Weights of a small GPT-style language model, trained from scratch on English Wikipedia.
Size: 2 heads of 64, vocabulary 5468.
Architecture: RMSNorm before each block, no biases in attention or MLP, attention and MLP in parallel.
Training: a variant of Muon for these matrices, 129M tokens, 5606 steps.
Each number is 128 + 32 x the weight over its row's rms, rounded and kept within 0 to 255. Layers, rows and columns count from 0. Numbers have three digits each. The size before them is the row's rms in percent of the matrix's.

# layer 8 attention query, 128x128, rms 0.214, rows 106-127, columns 0-63
099:151123115141144163085179161104102120088098078114091160151139095094133152155127098127185112126149133082171159132142122105176142108109105154181124119130122118152107173060101156108140129162179099
093:160101080143124092155140138168185086140099161151093095145136195031092123111103137082114105147126090070138177146202148153133131134144127115163081150086133121114098093065181103128134143106133177
093:104162104115158136137157162115110139123164128058128082100190218117156152160123117115145109097115035111137153139166094182093109114182152114165149100110180115155111152101112129118156080177080118
099:169135080092127147123085100144213108100119140164140140073168109121135126101091155133113131157033151100133147123095137096153116130142168140156132207142103187153100136114167065109149147106170103
099:122150155121225132087191109128154126084125047172127085112111135102072194134120159112112100146125130110146134162104096135137164157188117163176095095096126062127064152149139159111125189128152166
101:153148116115120173112160134132151111128145095109171180120142135108159137063150138143099126138083169113143107081147118215143114082171122135107205128194129044157135138128124151076158108166142172
094:141170125094113165139119131112129138106151123168165159144149141120085114092134155171105129101159084088120147068079119109219135096156094122150150143119125082108122099117081155116140101121166134
097:179117061129105138115093189186086130120092115082146175098136130136111113133136129137145061106109139163123152119182108147123208140162124119077118156109138104134194153095200165092137132161102070
100:121097114116106129109161198121129140126071093119076188149187093127110145094155123149134170143159112149128120146099112103123093129152124120114164126113180151131139087082206155095127105162091150
102:166061156089147094135120126095108146146112179071177094128161151169193079188148078133143140147165119141106187169105094127193154117114171181126156160152118074130091133147093135141114115126105100
120:112155125150117113166151070149118133143189120129118153112137103118093138160171122135137068167163156107163124173124138160120163199157171142140086136124164088093130136124134142139165155113124145
108:109136146179152105139139116087105134133159130040110204083137106149163091165180173146131095145098149143150134110096126107115128137098105137064144072043105103089120128109157165121120141133107124
109:131101154108136087082070104141157104136124043073113094163136155125135153165194121127149117078189112122097134077117098130114158057126060102186147088181066172085116158132128094063139156125131117
114:149196151168133112125132144136139106151120176153096095072122148163148109064144092119157179073110188134138093138115137106097156150134176117114147101059177134168125086106135093110164121094107078
108:125124085142116094152125070116169132114120141119184193132116171108126103102169137096131143047102137121165130123139097153138233120124173107125126107098084138142199156097135082110086142114111100
102:091120099154081141125189138140126147090153118119065110112101160134156181132109164134150145098165146110124095068112162097179161109101103096132121162136134179111153095154144067144100100096120148
109:078149092113152090107076133128107102135148175150134077146092132146140136141085141094124136109169160090155138127098203135128100129195109096148142124108139177104131131112144084215122106189121169
096:151112119155070139080147091133091113139128165083131131080094151142124132114178176127109138137234135185156167111134211128094126138093183123118152144153101105156185105148124151142069162120155094
095:166105103130143105133153158112156141111113125094114141146142039071147079186160154131079137089178139116120126114155104156122103131110186103106158179168130073104137132178129120141158137112131155
098:154132113144127142154072158080122126074204113150106138106112182106102114192117187134072084134077126155096143120169140106155107137156152118130161090076090147159082123158179110154110106118099113
117:115176122116104144126135155114137132057069140068172119113185118144059140133161118181107070113086151164182158101118129087108143109106172144107205098123158176130129177170136142133148132146157123
094:141172121122139082110170125131162100141163159085144191137135153098128106163162153127082135123103143143088142129173126139119158174108121119123092069073158144113120085133115142165162140122043152
# layer 8 attention key, 128x128, rms 0.209, rows 106-126, columns 0-63
100:111117178155116109065149117114182144155123111104076141129120130165082143119126148102131111104139127154147084180102089089122118086112150107079158110147112140120088173125105125148101068165118143
097:097100176086113101138100130187132125137075128097102162126108126121167229140179129131166154164119138167115184133155175127130105092156112083092123127157134173025175089079105124169125100144141175
102:112126129135137145104126073138138127133103144129079140135123112196153149092080154105115185133056141123111130138139113153143103157138104126143147137110149130158129107102097158129107173147100151
098:134073117107087112146119137154130076073129096128120110172118143083116145092119047175103117074154130136101120164100117109168162127182099068136139109143139068114129141143094126078180137131096171
101:114131174152161181146098133130144153114128139092086098109063217149094089104089132104139158093141109161113179146119097116089137105071120130103096122102168122170112101140117118099132147101116137
094:132172109087105144063090073069128115118117176128089063156142114145124191113100142138133155119093151086092120133194123070094094126109105126117180143071126150112085139130132113154108112074108140
100:187097123108052123148113112143145149096111172169155192074078116147178132072165096152112149141072107154119114144115061089113179107134139127142116073122091046116143104193110172117146152091132136
091:146135122123157141086067148125095095118124127177148138123091111161090137124136030138106103128150139110097132128134170096063129149094136103140094106107195120166134182131137135122156112110168142
103:167125113105158110117140089142082054074185114125163108120192105130150098144150165151109171094128125109139142164202087167046174107105131119132081144112106125121116190131111168168149147122079171
109:094164118170137149116103161149150137118168145116095132174225062142111104117109130159181129131110149164167172088170136128163110126113100136119122112161138092154114132159136151132168114117188076
098:145181099114113107139149128147161097148166164136128130122163155158134094097187158106124142045164173088155153121136124174155134113152184093122137129094141141122175126105157078066192145122135124
105:119095105098147126107168152131162138140182204180139138075082195146141152181157075121161095105103125099094182158140081047110161091129145154145123077090104162098112115107155196112163106164183117
104:095029157157126198113110164150113135129067093104125111107106128107116095127153179151140160151071173121177106110137144070111133148109136081149103108123177157104100115108088132104156105115130116
099:177129097137165090061119136148154153081109074085127108137174068163105169118096137141125121131159131090094123112164167084180145119100170123180117219182119139169116115139173104081105110177154156
103:171120110085139137118100129109087066132119150175189127125093094142120092116134113127157102124104124126133118146125083116132044149183125117168092152137174106144145085108156142129153116043175093
106:158142061151051118153137066143116142165090102134145131153145107082094123042108134104163154124158141149103155151097124103112115155145204124169181134089110122176096076121115111135188072104173144
103:116170160104136095153090109124095059184131090173103127132134171135135117080085103126113161166056143115148043120160129151215150163122156151106110232060139155129103101126122139176113139157158125
103:103185094153134171102150076110157117138069144109137127116094142165162124098152127157187104135064149109168080127097148168174122120135095161178101138103134165127092073072148085139147095140128138
090:161145153098112133096111092143203158140200157126070176133146067150191160153122119114092145124104126114073080116105125131129141161132074119162133101148173133134135123105134171199079103146154105
110:070122137119195122128147159186070170168121134131119133132105113130181118150087179146124111103097108193045106100098099146146143149131087144088171094130106096161163130166109126142145109130126083
102:170091118168120111117074093112132163115110114171148111094075119156149119143165177107125129102070180129120120168116150149136143108176094086184164079160125176100105123119118077118044092140135150